config = dict(
    n_layer=13,
    n_head=2,
    n_kv_head=2,
    norm_place='pre',
    tie_embeddings=False,
    init='normal',
    optimizer='soap_variant',
    beta2=0.95,
    decay_shape='linear',
)
Each number is 128 + 32 x the weight over its row's rms, rounded and kept within 0 to 255. Layers, rows and columns count from 0. Numbers have three digits each. The size before them is the row's rms in percent of the matrix's.

# layer 10 MLP up, 512x128, rms 0.21, rows 369-423, columns 0-127
105:148096109148098159135149087137123148093098143125080128170109123119123140170136103084179117125147114147136124207108063104166174182106114153119124115125221089119120142147118131125146115138131075120102066183132118133048078135160155164116150181122106168100083144165145103181145120110137128140214139118132072119142152163110116185159107075137144173099138070113100149191148116122084081121186
092:161165094159102110133100163082132158123109128117120136080156145161173132152115082125139171172141109104110119140099122095067159113127100169158116164159162177192178107051120100166071114122107135115103201138090121107167106118115160130107106054131064147128149088132134109172099096172065151115179174141183163103133145113175159078146131125113144104088126183144101084125078113083121077127085
098:042117066132196134138158154107102140134166126160179098077105133144144131085155135110113109072119165142092171082135069095171098075156153126161152169159131124198111117140078104066068096149142174185151140133112132141158162099168167126151123147119101170165171067168132102108089174148141124082144108141166064140164127094099100126140117086092154106137182118174131141153117103108121157116114
091:117115093104125116166089088190085170132122189179195093143090138100074052073142149222076101123131073093124142085101130163133172169154073118140101112097105133110133126146133124137126127090136130172153135153133144138119183095084161070180125140124104086130180138134128088121097173089173163137123157143138096145083117115148125142120055105151125130156102162171143109111122087098142140070166
102:077111130083039118110125139117160145088118178080162129085140139105170099098145114152137105111101130121163097107093098084135086087156095132170097170123153111114146149135119089071153147149103167158090188101097158131133104125125181060183145157161105107173218094109110186142162150115118085150131138088124054097163174126154137131126132139162157120172096086123116128048098164164132135099122
102:078143111124132146122139138092146134106138119116146091148114127135146138176126098123132175092125046145107136103095065155148117126221198156057108122136077112110159130145135183115152159151170142196092149130077138120162121149129116126174101151097144125160120196117109172168212127053122123167063081168088099145132139107105158157077195124101141174151109115104157096099112152154118141144131
103:116089150121157174126142090107124114110121119091138171087187121092082113135117052165179126119121158179138081129123110159148145139154076154086153113136139139149176114099129156087178068173115146154093094112115129110167191101117141095122123171159123135134094141142135162149151101128125130077149107122146093131110077100153111149200119151134115223078101156119207035124145153099134114209132
107:143146130187178147086133090147087122122089099133134113131114137141096157122124086119085152166095043134172165145106143112108071112163105144140197116098147134145127126133098120086113169117174107168128182122070132149166186137105160114134196088166076137136112155124040153083141168092101057139125047164078128114150073135196145158129167114132119147129121091144158146146160132119149094166140
098:136112141110117147158098118078120119065084130112059139165098172122135140096107149158169133132146103122202107125123174139115170115185125103132114106123161095130114108158108094180111094141133112098114116141076151167074101105108143066070194148192160081120125134102142104115195129149126105115132056120121119063130127134177119176120165116148083183139124086162150064133078136156145137064199
101:165129076131129153135145103108166102123146152091071105110092166097193151094123155162099121118138111134129106083141132121107096169177140184113126147097129161113056182119154142127120115094160137124161151123085066109097135133088099085084174135178123099121171141126196095185142067093095145155064059168079092144121103173118109062116108135167145161101167070189123153141103144139149120085113
104:114168130125086126163175151067155144126131159178106092173042155135136143173144118116105070066111144154091089086118162181093152131132098051117130119140109138078122162137156116098129128146135083140161163132075133147130162157129143173091077178172120112175087190097144094114120119070138154191111131097092129075094152179109107112140128144134191146130052150165112110131135143071133122104104
096:160143167165104096126180127157143132166090150155120105159139119157160087142101120045054161117171091149075179159122137126182164169168080128064124140166172165163155160123111121158123168140122081141140100127079159096082094126133133140107114137152140098101143132215105115083163114083138090116116094075102099122146107157161133102144103110119099073101146156065098127164171215117132160119115
096:083101074143114086148122177164139147081150169163072168161156114175139133157148158158135120103106155152120135068099128154138161082158123111162126098123189126112087089102125162151127178137083102130064188155100087121090107116108154076119095134102083122127081103134086085102136194171131130137062107100150099085112156193217107134130164189120090130123120158111142129144145176117144147173090
105:169084149152098160142191116088141101150148116132127126133121127116171159128175108093089127121140057097077148117153200118116173079166091138176113143102192200139107093143107112153149113117109153148145160150145135069117099096125112114129131068092167136094133125137086097162131142135157142114121115112140121157073145126156042228079171149141154146214093169175170144132164129139154120141146
095:093129162122080180128149146060176115152078136092079091171097125080138101141114134120106177077134144109092107075157073129079125144156087083122132173096124119097153105137111168108161153083132098167121093151166144125076200132143077110109154101152133097159162072167147132188105141174190124171101097201153143156114069122141089126135176168121160154137135092156106097159120142134155100082136
106:119044120174061211161086103146168161181110089122098067130124129094112123160120122093142098130137192150135108131130117144145157133144135077129106134053147177140190110175130135144138112137168143150130122099209080131159157159108124120158171086150100156105108095088149132124145128095102098138166143181134104111105110115190149085138097139142140091149139135130125070195118156110105081044112
102:171079151098090128111109117130151143123147128101060121108141100108116156145087143085139137107102190179140207118125155184080152117143163144133176142138164146122102162120121060138111133130142133167170101154087092090200117105073072120132187129115037135078130161130132068141183141125177114088145076124126134071099114139170140076128172170139103190154117127106115130103113096109088123115172
097:135158066129128157100180133164154124130145200124223130131061076110139150103116129172114176155145128130093114132100168059115078129118133152185105066186146144124093163097173119122195085158126074126109085158112127156127170165111135105119119131102127134131071178107171141161083155194124136159171090132118142157123124054121164113145135117133138181098153125163088094146085102147150087132126
106:095123160156176114128154158113119102131116184075089090118096190108178181106143080076071155142112129152133130130119139133098109162115116106105126153089131127137082103113121168102108138171074195100133137129092149145099140185147086134151173066111125108112105101139155078129152132140169130195121114150113072084064168106141159133168183209050126075159132119086186117165125110133153117109106
103:088141161162066136185121125134096130147160142104104107131132078099132152125202033130130142129187149146150107147139135167050079153145115097144098120127135142197168112137140133136139129137160136152138126148111142142185149131129157050055133159106115157114088096061056093159166148111102160100151126130109099141154110106119135104124105136161151133099160225095143091143152056096093159145144
105:147115126114120151108167118100113170112120083136149159080163051108187149156169162159145113139151180110123122100146167104100144105157100208109072048110158149179079096163092088156128141203140105165132123095109118139110138139142115092135117104180154159111139080160145029153097177074142103123091147141104142114126166116203105131112138190130137136135172143133140062144150096106151123108124
082:127117100112144117125059128105138151154130183124167123156068139195108160157121165071112150093127101118103083162138156135134110107149171189174130067178137100127214120156145120093142133127121145143099124118167132106137103138135114090154120124119084122163097135207138078109193121195143108110117063087101116129190163110121098098097161141169143110154145087186110104108054087104129166078093
104:055112098146068149164117118174121147186080162125063124106168181119133103171116213136146078136112141121106163163113146105146158125104164123145079167150142156146130108118167102132130148152140135152145169178161099121115147128122190124092141121079136117106121191095157144095099192122129145208125122080109178140121159150157174155189145090149138081063153113088125112110096174135151097071098
097:136093130121128149124094059135154103135112174123104096140140159066130128035144127143110161160119094105182138122164132109125164085138093156133101127096068133131114149140118185111144121094094128143081159166069142142116107066133121079110135191154143178164137149149180128119131133117151089156169093121115137084123141156162220125149123033124086044156175164125097150157144097164141165120162
107:123141112126131098207128111055093131120132120136148096135132136140093137162156096125082080113114103151114093113103092145070107151199156115093153163131081145150082086151067146111150140052100126134091108139071114092084111116144149120116143090106115066168107079142125137180109128132089117200123148160150133089093085065137133104157194163076165193139089087134118137119069168091168118130144
099:131150124171059133069064151096153162160083110111117155123156093133165150072149184129131162097106100131083146132106095114094122200125124110143076122129126080171171144118126096114115096113134128122114155111111096155162129145127160139162057100145091099113147090124095165116128199123145082176075110190130103143078067093098122123130123141084131070081140095116171124151182166104042084122120
102:144170138057117147147142122104121133091121147125153097105135115158134165127118166142131118078124134163121055143092155086123138168146144093139135121177113145173094094101070150069123135133112144144131132109091137095130119142105106048120118117221117107167090135190118142094137127119124132199123135172159143140109120202199114120118097175063138049172191067146117081118095148136102127191137
095:123123123166122087128086083135175154140089129177166128106093144102138151125150106155171069079087142136144169177123119131196135114162145106120076119128176115158147136168118083163192095068109128118145167196120101086189142112098172139150149159141148064072144133131152139092097129125136120088132160070112121136150064169125103144131113079158100134106128116152113111178127158036110114140041
099:092178149124109151089107144151114065133100135134109099171138084120147121138110085108138076067066188145079156094131125125062065171137147115088093168179116074156087094077106121117157081098126139156108108165115090170107086138113099109161100104162122124137155129130175118194174192153103117206107115130131133135105104144159127124171150145101158160081120070144092177189135092128119107122101
100:111127154146115143127144082126151176133097140167161139181173133109093112159167149096115177083115166173168081084154138089158085129134059095116136171090134187200156120124147171063080166113072072169087139104123114103137059180126101142087104117079113148118071114130086132159180088118126125141184131102127101140156108152105068104184175141120150077140111140104155133134113115117137136093089
102:111096107153102095129127126149102108068092190087107110131096114219135160166150140172095125159147131134087158120133094120157114065122102145127151110144155120171113143108127136188086152108121145160088133203188144098144140092129087153118118166144127121141056179171118135138085158144222094169088121071150128087089131183156137142115170093094134122145183113135107198158128143116111108061129
091:117114165148091122070098085132065124122172120145074131128039141130134101093085150097138186176078114108153095102128148141126127044152120174156152099160157176158128120092125155171161136105169101135100142166146097095110137094105153146110087081106129189117164077177139131171137119097118140193146147105094116097153074137143088194149092102116150103094154144131023122130130153129126114157138
102:085107141149170117113126147118117109079115193125095155113154080152136113184127165108124221129134134151110097080131088133083200149100079158099148145136150193144132086200139169141143107119176117161121164131092128169155131154183161128120088127129145146144122045151183102134155203144138103159043166140072101135158166122168157096165115124107085091102165134132108170105109124119135115143148
097:113185069133099129103129066076087128101131197121140104138144126178117210120127124103148103061117120169116137095138129085134099126169161136137111101114099123172191126109184184187141099133086119159117131118111143134137112092119133111105150136100169142192194098103145182136102136170170174137110132139165101164110127173146169123109141082136066116144182051084094070124118128110117128076168
105:117178116140076121142215101104160106176070126103179137161133114124149131064134160100170116137116092111074093120118141109114139141088106094130110027095153129126156114131137086115052146138143142154117095124191126148099132103119136123067139100149101149108088211154114141043126127139156093148140087055160132106060154083123136132125143119141131134116133196089092109130096185113151107132132
098:054120125114126108084100166107145122065058116146107148152143130142080089155170105095118192151148115090093123171128105139098189097148055171135133101124136161123138114167165100070148148161147164090093109119124117162185169100163126124168111097125104093154104136142120147059148117108151119140065180126133094117106173152146143160202117129111108119040156141079108154144118143075090075101143
107:126105136136091147166104128136119112155101151082132082074129123090126090152122087109129091138172219201132107091086114124132141160167136122073109113102118125159179125150175175138173074140088147132064113104098130119152137114160128120142170144091145018084109091128142137111161082117194133161157099148106132132118068195181139142108100147146077099130123098121098082123167160158141125146189
097:143151090168077101111118039133156103140128174138104096199127095155121115114179128113170204077105103120131146114102125180075143166124192163100142152092117123104129133162090108152076102135114108156140092185143095077119133112111132139122156136116114122131185144128126084141155116225117134182151155159129126111145167076168151117103133127097184104158126181080127097152102056063163125122125
107:128145062140119062110121156159155156138144069178086103158133119093135129128156178104072106152147104066129152158113153121107138119115139177170131122085146126137079129137199078103126094118147129186130080120126124116176152062109101088084123162114069175110150122133137126104156102167129138158112100151119158040123034168156131202149144094141139097132147138097109098097070162086114119086133
103:138117128170123127084133153104116159092210096133156167132150102043106111136144166167143184124105086143146128168121107119130156086198146183147136157160088119141138111132083115083109081149141133150157119130149095140177195109083167148128167151145088166106176176158140135053134121146140144129099145147117157194179129135179109099113120162149112144145107081107166101023152158154121131072138
107:147109106182131127090161101157131154129198131148046156146181153129113169141103162170147100121116139122095105082099128098097178157146080094144135086122070182118134130133117166059197111154143136168175129113166092129116139109106169042156100144124127143131122203149102181110125148122126144113215138124123132111086157166153117080134209153119116102133072114098157162131163137136154077117120
101:104174099105164160103105152233134147103150114161102087159109126096087111146091177123106077091106156158117118173122176096083099147166095135140107173160093118118132095108074145131135152073159159126150121180098076088150060075134099117129107100131095068114101100147126121150134145158143076152171141154115044132164104153166120121090177128111159218121180143147114184130115127133129123131157
100:088142136115114108131068140164109134102096105147033112126157145155071248113148188069105133125122138154108140132098129122103139099125126127114154150173131173134155096171168119084156148099078125154166151144155112094153077119144171092074099097158124122066142129159102162111157119131150138123092092153045117120136191184116087169146166101106084155142160147127092169097145171109130116138096
107:083149098102116113096093152130110147101133161112100200123189111167116168190139085165071137124122162168080095098112064150081115110141117119121123116149168111115159193138128144117144123155118088138058180136162108152157198153120142072117120097136112139150095107097200148116127154074136126159138114145052132094161166218130117160150119155105100171116156216140100129130119150101109106156154
101:127117118178118082126103093136127153136118073092094188114109127112129137170153168101158150153117134126118109202163195156140156179149089159160117156159138108140214132165110157093093116109101200142056180100127161160153170168036182125093173098090093148139146135079123117103127102056098115139104070127108093159083165111124153130110139103147186146126120090131114132130138122117131171095141
100:141162044164105120144142130178140093151160167171109122157101063127138110097156109085150133140111124132084143109108096105127183136088139144143074132140176136082119159115121125031111103145093127124153125106102105173103078140096109121119124126159139094129109077110192107200103107132106110156064080091141124116139104094128166183172119120119161123166084142169196141042117128162187137119078
103:131180063113100103161142091203135134174088136112095117111077168117143112121126123125126077092137077155132144133132151122084087146152154116173142165127135146111161181135055201111048095166170143164166109145122148113202190119113076103138200135123097152168129124148212082104153127151160093108118158121153095155128119080107160098146130143171113153176104110152177131134120119155130153165142
104:117110083063121135146138079140138153176131134148112168150150132120132135123154081119118147138107125135134135059140079124160127040201137118140101150118071064062178119072132165119064062168132109080181150115126149150141095132108141125111113129098148100115101128167100118094172143121153079171173136160135131129173163164077187170134132098058178097089087141096118135182107096100142140154132
108:109121134151177078179179046098143139147121080078175126135122121043174192085177128162126145098139103134106096132141168146154077121141143109081138138120137193102119099159107129133107093118136153155133055164073152087108118149100169138172164116141113090138148107168128120176123083137110145137155178173072167128173095115135118079096081099089107196124136096099125112096127122143172101143084
107:111098165186178095122167131144165143099142154087056122110111135174120147110158083141095137055101081083090122126104159143108153147089095198130092075112109173136120134173090126131138164099115082153076101172110119096140136108063116087124180122140093069146070148101151134129158090143100121114160121125129134141086140121131116136194149153144202102160071152097114106171090151128205176134124
090:086149107126089134147120090142126156076084139095115132105189162146164144085175155015182075062149098184075125074119150164116140160078078130161134179131185157134133148117147200094113139116107114160161161122117127149190101115082085111106109095111142113140166131137127146091153100129130106126089108142152140141125074110070150173131153120129144060154146086141129156112054116126142138118132
102:107185097088075075072134131150129137146129098120125099063091118135077167088163145159136135124064081181177125088102133168173174078115145117164138107193165125084107149185158127182134107130146162119172145074095131122145132131119157134127097066150110101085075096139178132117134147123134162115156121132113141144169098100142080152144146095125135115160152071148159149113177070115217107099090
089:164139204133112134145180177090090109125168119202116102166123102200107088156153088118095108193136131127138155123093132175127112126119089078135143109139109121185138101107157065129122122155169119122139056171064099166111125123111130099078175137082162089193130130092109116173164144132186094124112147089149120145119164137176131056161148131082182152080135107103133142133135174096156100123139
106:117134133100141129171114089117171099152098152155078150099140154118153125099159083174111111118174125112118180118152130190162166065107186123109082192102136100082141105158118127156128059150137145146157070115140150114081113134132129092142088128080132106110115093070145100154216154116161131138140107082165105143175111188129195166130132101149112148171191061194136156133127173135154136171152
091:118157152154088102129148148178114116133106182115150079180090104099140126139140152169155165125124131150095137119092156112137114120131044145087139125081127104133111162091125151136204108123110148163121117120118112198112196166142122100054145124225118156108141139148134160118133142149138106121127128139056162115116112148120082113155185128124133086082129215078072071187084122089091172123160
# layer 10 MLP down (transposed), 512x128, rms 0.246, rows 369-422, columns 0-127
101:100136115086115153179139150135140103097137149187114125122095088123110135133070113191145104110130157148096042182070084163109127176134135124180157114176159146115125115169132131163081107151150168209106203114140065151103107087099102119137117079169138107111114124118114149114070181124110132093115116193097144114133149082088120155123106121101119099200127204108179132092110173093127105128123
087:128090106079144118088120223110089129163133121139120143092103150109111160116073127087149095110064142142089106141135156067128150080110102129120185102134151177113088108174115140068087100149190124119166162127147126154105206177115139123120120155094104115148094152133066096144165174138079130078102105100151139107094142111161160112110155036126179121155136159122086133148154138165066130105071
096:098155110132096105172114154139109130112139095117146158122132120115144123171123147175091155147097113180090095098181125154136138114124133146178121109076115107136153083138158200168107156162139096134216138096078137118097077216067073098120169131160135125170139066145113142115127125163108157087156048119121125172209189153154074159120143152115110137115145181172164142155100108143136179125108
096:124184140143150084189087137158168086151111141191103110164118131114064082124158105151125200154146072155169141042094116078158137121104168121137112128090120136120143142137093150129160188100088095112099140133156144096117129143049139110137152144119124099125087130090120091116114096133086195149125146124118198049112163187137093135120041103146129173113183147134134138104151154110147112158107
099:139163201147129092117133133170077151145146120079158101106105098078115184152177135101119091115116086123126112107103173169156140137061182102144174135241107102141112114111105114072102087096131137130174179115146137159136122150084153105140129099021137170150126123099139105116125174152133102155115091127131138107185127127162135099184181181116179143163170120105120108120131132092190125114109
100:108226111128151125109160120071088157152164091190146174144046102127117081055129139123120135127161134096076129122136107174159113118097158126148114132101142138181101139126120058110111171103124120091146111122139126141152131162133172170121126117123096076180137105127102141132198153095066067132134141103117159129181097136129130109109147077172082141189080174116107188141084147156112100089170
104:168186162110186126170075150156000174165140149150143149109164051103149131088091115093124126152142185148137115143132145180191141130102131104139122110194132160104063095157126113135116091077175146102133118105134087140121115109115108133165112134126100094114178114116105162137135093143109090154108151118075153129134057096154164094128144098113137194091124161110138123121138131083156137079167
100:117188127164227165134117095144000121122125171145107102149143125139117152130142036118087175107135112152099147142138125123116118148164117118145148167211171139144136106130126106084090132127176099153106170157140131123134143126105139107112155100154139143127108149143011095125180174112035106141128075123116132107120091156158142119133160124118124125156121119105130111106152158117139085115157
099:194146199116094137115088127144066101186115148154116129088113064091072133101114184084124147104166156146092109142143135116131157116108145076161153107117129165130103150120109113107117087157076157129116145115140057082113094169154111144096086189088117153165146188130027127155114195110149097129128133121171108136126121140152135146176122069119121113174186165132174076141087164151146151104131
095:110115145098084076116116128132212126139136099105138108125106071086084154156130117055167143177150176064090121158070118088110100071158118162177102144106145155137143161099101133126099099198135120136099136169152150155150188152154124130190130129076126121097116115128109131037134088101139119109087110137147097101130195136146138177148074125120057083158134158093088142122130107178084133140117
105:144186123093081125140117084129090081170168156037159088117145119158127115119086177137174139090105123102136150140144145089168139066115174177157063164156123179159103124108071140143146103143097113112092107062147131148077118176182075118157182171067077166132126159130068159133081140112110127125104124159086156140140104141156098099118110093120143149143183091125144131115130174134110082098167
098:119136115153141122151097148134077140113117181114115076127135156155156161139122157134125123110109146098169070096108150103086189117138125128098128107144155108115160136128075184102152105133113133104071160124120199106132087130121166145124193138115144122171088105200057172159111150149118107151097110136140081142066073129065097160136121110130168145126182112060094137090021185143088090143167
099:121156113097081083068157152072139163117144108136121201114183129121194098051153159154167085161125101158124165110116212133132129136065144136123150103141145110086092184152167178208139113124147149090181161117166086124111110169100115138179127138112103198175090131153113142100122116140145135133113109168143133099146081148113098134125139136168111130104157099103063060148131110141154116137182
103:118192155151098109174125135120023125125060118146123139187080135153141114100114153062128174075149120153147127132124100128152121156117122152111085149147081113118136140168152118118176115144152119151116138123110114175138120110121144138086102094164203082149033121091099165092129180134171171125107127160121138060138120163100128104123118142090071148063122092131086170170126150132158173083066
102:121253187173149104192118119119063137104093097162115123172130093104111184159065152088162161160116120184132094117107133118167112087155111079170127101140119101141140116110144100162168133147103099114125123165178155111157142139176091102153124175079197108093098088106065145133109108129135136112058100140119125074140132160101170098143121075129068124111122138112135119147146161162088128149122
098:175127154088146132107159141185180081149148162192153189138102080151104162052114131113120138061107084077138106137099165168075146137193125120145135130167141111142057111123072105158151145122182131129137118170113121173106062074124130123071128118196169166124102179142135105133092134117128105148148120143136128134155136141068103126089065098101112078114128098077161128134094090089137129173151
102:143088095086090095114168174183150169142088141140132163121089120103135163140061128085090124185130183174086157117131131181124117127115144119118153158141108112150072170123182131121054143087128119106120166133110119126137128070139132212186199065081136125164173152104138149107126127144123094113174167128161137113104150062123110076114138144116161127067174154071096141095083134126139126170096
094:097105158136080123133082129210164153141187096146161110123164090155129155081118114124085142140130129106093134123098124156123161064116135178075179122152191086136152104123076130094180089154088105160097193072150157105099100149092074137159114104065115146154139141180096071109151139106115158077185151140156123100099140091117129160069157123116127096101113157124153137114110150066189175127124
097:094154093086184142118100119088076181143135094104110124143135136098096107081157179131130165138078112036159134158126128120175149121116122134108146148155139090111112100112195102128083170152156090117152150114109123155146179116121115126098142108139167192097122175140117189140078155099145108129109214102088106153152079089155113131109117099094168146134087131162103107167134251132134100123176
098:119130119137145170162102089139118108096119126102187159087062150155149065102165145096121081125130119127072173111121133113200137074107098067104124166112184146140135178142129155137176141120120151146097170121148116103141103174118145122136152199112079120087141084143135115143088082090054066077120106129160103105136096068131152195116132161145156112121113145121151124196166130165152116128214
103:150162084128115122185124153097071134132113127126066184117102160130132092090106089137144115189118155112129131145109109181208154167158187099142131137115155133110185151127183148156129123173123074159182117138151147135190059090092168141128172142095157146096126153148122118108094080080129158174119080122125133179129143056108111118141063111127145188143116147167198091144172100150123131097094
086:074056135122151119158110150103210119072168111116134171171152130094103087138069130169098169150145150096109150166120169158165083102161186122124162169209127100113098109140145131114137123129099147160100154150127102130159094114142114143083165107131141122089132153171181092127195079179105098143127106092161111017147076104098147098131134178121097089131153121097145164118094127138093104143117
106:105171139093142127178138098083109091135102150167074104114120112144143098130096131150178126093092093175147169104151149122090209115122135143098168078132177145201131145140081114083181095136129136064087106126151133129149121208115144167183149134144078119095075106135168148120135092111147118099094216137101098106150096138138148179064122142138091150172179150134120155070096143150153152170109
091:144103182164146161133082104070171134108114094071128164158091136178181107126115103108158099107073105140129164131088080108096033122116099125135100073135145122074116116137143141083137100135113135082074140135129091140199139137147158127121132173101106099116098167169114125130104085106136133132171132141184126118131119127123175137075109156193067179160120081145102069055072115144110167106160
105:167134093160167153136129134117154134116111133119117194104169120119139152122077070109099140139075151167109062127070124085119130115095156138153151127186179141119093102181163159135139137131187146126109101125165170164131049058182113104129146123149134139091109182210174139128127117170150122132115149145091090130125111108073180126122115143125153143148083136110045085127177148159035147132123
101:105133106106053124110096177098235111122099094161115137168127092152122093140109140111091135173154161079111078136113145084145153139142089123192112114122114150118105136109132138139090129178102109126109135052138105132077165114134134093156058106088167127160143188104126105207160110111142106157128078131192169125141163108085137126171152075164177073140116127086095105139123144168098141069137
105:125116052130119047122122096143068132121066122120146121126101146157153199116146138119104181096102051091111215141114096101132143106156087101080169104161150150048165141166172154092119111113145149095093140108120159182178127081173136129140161164094130148122077161117118076076080131139138148126113103136078113110147144090167125113097187100159116160111134132092131140129165089132123181154120
091:091162116060125151145169132101123112118116101184155157147133136215132119115087120181177096099170095125151155069092161158087151114132114139120101079038142137145040103120127103108096153115130166147110134122091183135119101108147145145134176132133107152101134155131064081129120107164109118167162131101096169103149121163216138127146134109078097150107129082206119143096133175170095150123174
100:129020146106182108123142143120112133134169137162137167091146155120150116147094143150123165233140110130152118150123066089144118122106128112153082112194077161105100182158155153196082134093127138140090182085098114123096059157152146143133124150099136138164149169144084106127143113161127132078146114140169175129119156075072173140152169100171087122164108130135107111095060152110097157135115
091:133211131119125077137160146106140130108055147168084103100095101144116145118108128174223147170129170149113081201113073150133088093124099126113102113070143108065142126109125064142166166162101157174123142206157143092143166157139157138122106163127153153104084169122155062103117088144129086102138150134132159108073167160146117130144137167160109184091157146107146172172126104129127098121107
106:108141115135128099168179087131103147168193132058127125128148196165091169145163134184115057159113149170151163101131195106071090148083128109149125086106147096077132133150113130163086159133186130123127114066094163168204076101079121128100139160139166173077124137138129108129062136120103119136111102151149191104124137138118143121170107129092163095145125082111081141134126115114092064084122
101:153112213103099146085133115107114123136109137134148137095140142130117092146118169105129147114058192123115131128111082125092123157134164117106177145225127131127123155148131066070129174119117158101137041112094091124160044154161092127113162070143206093132107094111107123136139153119106185091137145163168128120087102088130116161146127121136151152136124191161088105200135098123184110099170
114:107142174125131066104132084105107083166127148159178130191109136154104114096131098146130136079118139140084084121131153123125124124191103153092122111173086163171100171141122085103116158135086069138179133144155212191158158122137070091105153116183119119152162117105094175061121093097106103150134175125130158143164113114103101134101115146082123152074129183137113213120078143070087131105151
100:173118057097122183123137140162108096149173072087105119147089123169139129116169094125159115117119128082127185098040124073134104116125124147105131122090099131196151109120096106171180147190119128106131127117140173132103134161125161172152189114071119140102120191221178092093101149219099112092134176172110109134144121135103124134133173108140103162087160144142102114162126111148102155127107
099:093144131041120141063156146088123127132132160065076189115084128170138135113093109090092071122123109143123145092148120129143082098106173111138110109122114156125064149204149145131141088183118092090093114159130133114147112124144081072052139084108146050101134087181139097132141099079153147081128089133101172106167132120148190150120074101121112139154086089170105114078094132114142125122133
095:094181192110155116098088124127231158139122117123162148145106156190120152109143138124163119141195133128087092109163111039114057143134114153137120125118139129134082204078130093107114142152076177115172142120100124124112126154121123111115130154127088071159158089142120132116124115108168115043120130114132154147139145138080157094158120154080133137079052092122132142132184179131190084142107
103:145179166122082173114137128132089159176127104111140090163067141140125152136159045123168118041103146078096109114093121104131158147149071122154173131157113146079158118147098151124140096101151122185148115095085096167130169129120138123052157130162147134072122167128129165152154087114105161137138093096115121229118139153122094125035166153141133110078117113186101126136114141178154107145102
103:149154206116103098128072160092235140207118154090132156118157124168083141091109119125144100171080081142129121111151206146161108108155126134095116117141105169128146155199128164106175125106149160145180092169183143116103159091209143172100135150174127160150136151159133097128083207147122100153144115160151134063109139140148100105150084110117130132112126105103088116099131155119147136115109
099:113164113131132089102197078096136141113150166124175159155098161146136142045086111085146144118135164168169129182158151162161078114192152134076092116126089205205129101153109081142154126137119152083120115121164134138117140141076068135097164129188130125156093139126101113083110157152095152081145094130099112127182171093078131129128154091145171141082118128174106138138170128131119082198147
102:099140140094194139144140166199159135060170085115072143041118126127155146110126137122062106120088131117121147154101144144125159067106182106102151162132119114153128101087097086135104130176142187144122084091120086201137182124159162099092152154121185111102139077115111106165175144116154102105148116074144127091108094088158141100106138157175094129115139139128153129162111181193171080094146
105:199159082076145112113164087107115148133151120097092125113167134120118137137082107128119059164103131080126129146128076081072179139120103122120159123153125078106063102136125114067152105133128072113145157132151152147131106142128134106180153142107115146162141124144126063177149118153086175129137119148143088169082107045156162045162119164157149119208089087126140092061135113135111149145065
099:113122108157141157109085142123123125113181082139080154142107052129092124095087067182175089160121106138113084110148119126140105113131165131136139137180140094182152185127204153138101151151138074147145108126113167124125078105109157130127096145057111091072140136149127174123140114192134121141119099132120118092138121198146133178058041066136117182191106137111116116148113110050124142125134
107:095124116113129130110084153090120085138144124099105114111131105085187131151170076173119143100166090076127117125115131162122166109196112160099122115198162112116087121152089130099143053107138182091128146082130198135074118104138107117115211150178134138142147062070150116098077110097113107151065115179178103098129110171132156101103168164116148051143140120119146153142096122110131132199118
112:146167123099158078102191124106154163124189096113189161165070088136119129114165111143173129072125201079107143096116177153127091104128064113122126182124137092123165074102136130118142078089119132158136177117073112161123117141143124139090160130154120089169162103148102133109048212104158103131149133139149194067136090110089108112128126127137143117122095119121160127078136089163159114199154
104:182152122086156164133131126138158172163201087095103151117166152116147136140087153113112098110103139132102067148115160133199138165081067121058157206085128129063110169078074146123101173112109130120168143117151135151148141102121092141115133150110161114111105181101079225093167078118127134154113126144097120072117167118067120061136133091111138171113127125132120106115107092118087165140113
100:079102092018161145154080116136111131131179153095102169160064126119170128087123078112078133108111165125098125098066127169133074104193131166132136158172123154131129147147048156137132127148132159131172119161139154067095141109162093100139114131125121143088186155083087171106125117111158136148066118095129180127075133191143154125080140117097178123131156114153165105142141089155182148133126
108:196163125120161147157068117133062181122123144182195106156169041120135131162137156130091111082135127211110081128151164110173168073133120149148116113167170085112112120175149143086130157094157122135127150106126124166071111159159127149208138105107111133092115180082109118126091117146116105091126114193140144226130167182128124114099134169144141140137097136127096133143134142180129118103128
104:139187117100145182171132144132089083160180150121166090114108068154106090183058146150129141133090104160111148181074065122133152185119120141143120136113114108125061106089158086146097142082101098159080126125128118158137118038128154092104136067114101117105133089064086139147135149130133091149091111142082173129178125134116110102156156131198111164129104154206135101138116175156146142160139
099:142172129100090138075054143098255121159143127126165105070139184203084107130132101157106118148142132126121118132124147103105139124114123075121140172187140145108114120092071136127162139113139090175122181116127094115082128098100124114170106140093107143152081138079110138102093136141135151144105138135167129105144166081096105149160165164125181080108131164055166103155135126135075113071190
100:189154116082159129145195135110126152125134135109147124168121068131127046157089133135141095148128082095125117140172123149109176113132111185114133153112146128163136093131186052146084135103120108076131153120141097148120109058134117107134174107115090184152238122131141153138092140222149141069124129100141192122149141128064121122108176121149097089172176141136101138165134163142121087127150
094:085130137107163128130136170176083109131052146165136101144160151102157098170117116171130079127150137137139159080108088147097095128133149121066144098169121118109107103181068105156183148131131139119093123131150146170163167126119191125147165169115088154136135230131099102114082033192067166149175185163164124111103160091139091117092129123137104133077103123125088134152168117132102149114149
113:109154168146118087140136142077098194163143136112117143106062102161058116134072133104094154154113164109101071134101106130135142128079113174148128156161103159159108134219087119136082133113122116090103154171145120108146149094085120138098174162126104181188051179117122106136126126152187200119153151087103109158147099108092115157148135159162118111071173105140090164052101126126087144142108
082:152000175148187120133132180133158154169128130122103129139108119077161114116117165110099151123078151103131128058104142116133173113086140152111148119145122131060046091107117149106118113123097133179175142143133198174071106146170163179150116139073162162206154139113107109167103126165155127165091094165112120121128136132151083164096107103143110106126120183085153116135124144149078118124140
103:108146161165096115134137132086125119108122139146099129166152160155131102188092135159171119121097111160152110101141125083133126148113146148141167135101109173127126068092121139104132194159145124142140149094168110076109137145120126146128083169103011159130115121093193134122097178080105123110109075186123103111118120040172084126214087147107101131106164102191137107126138136181122143042151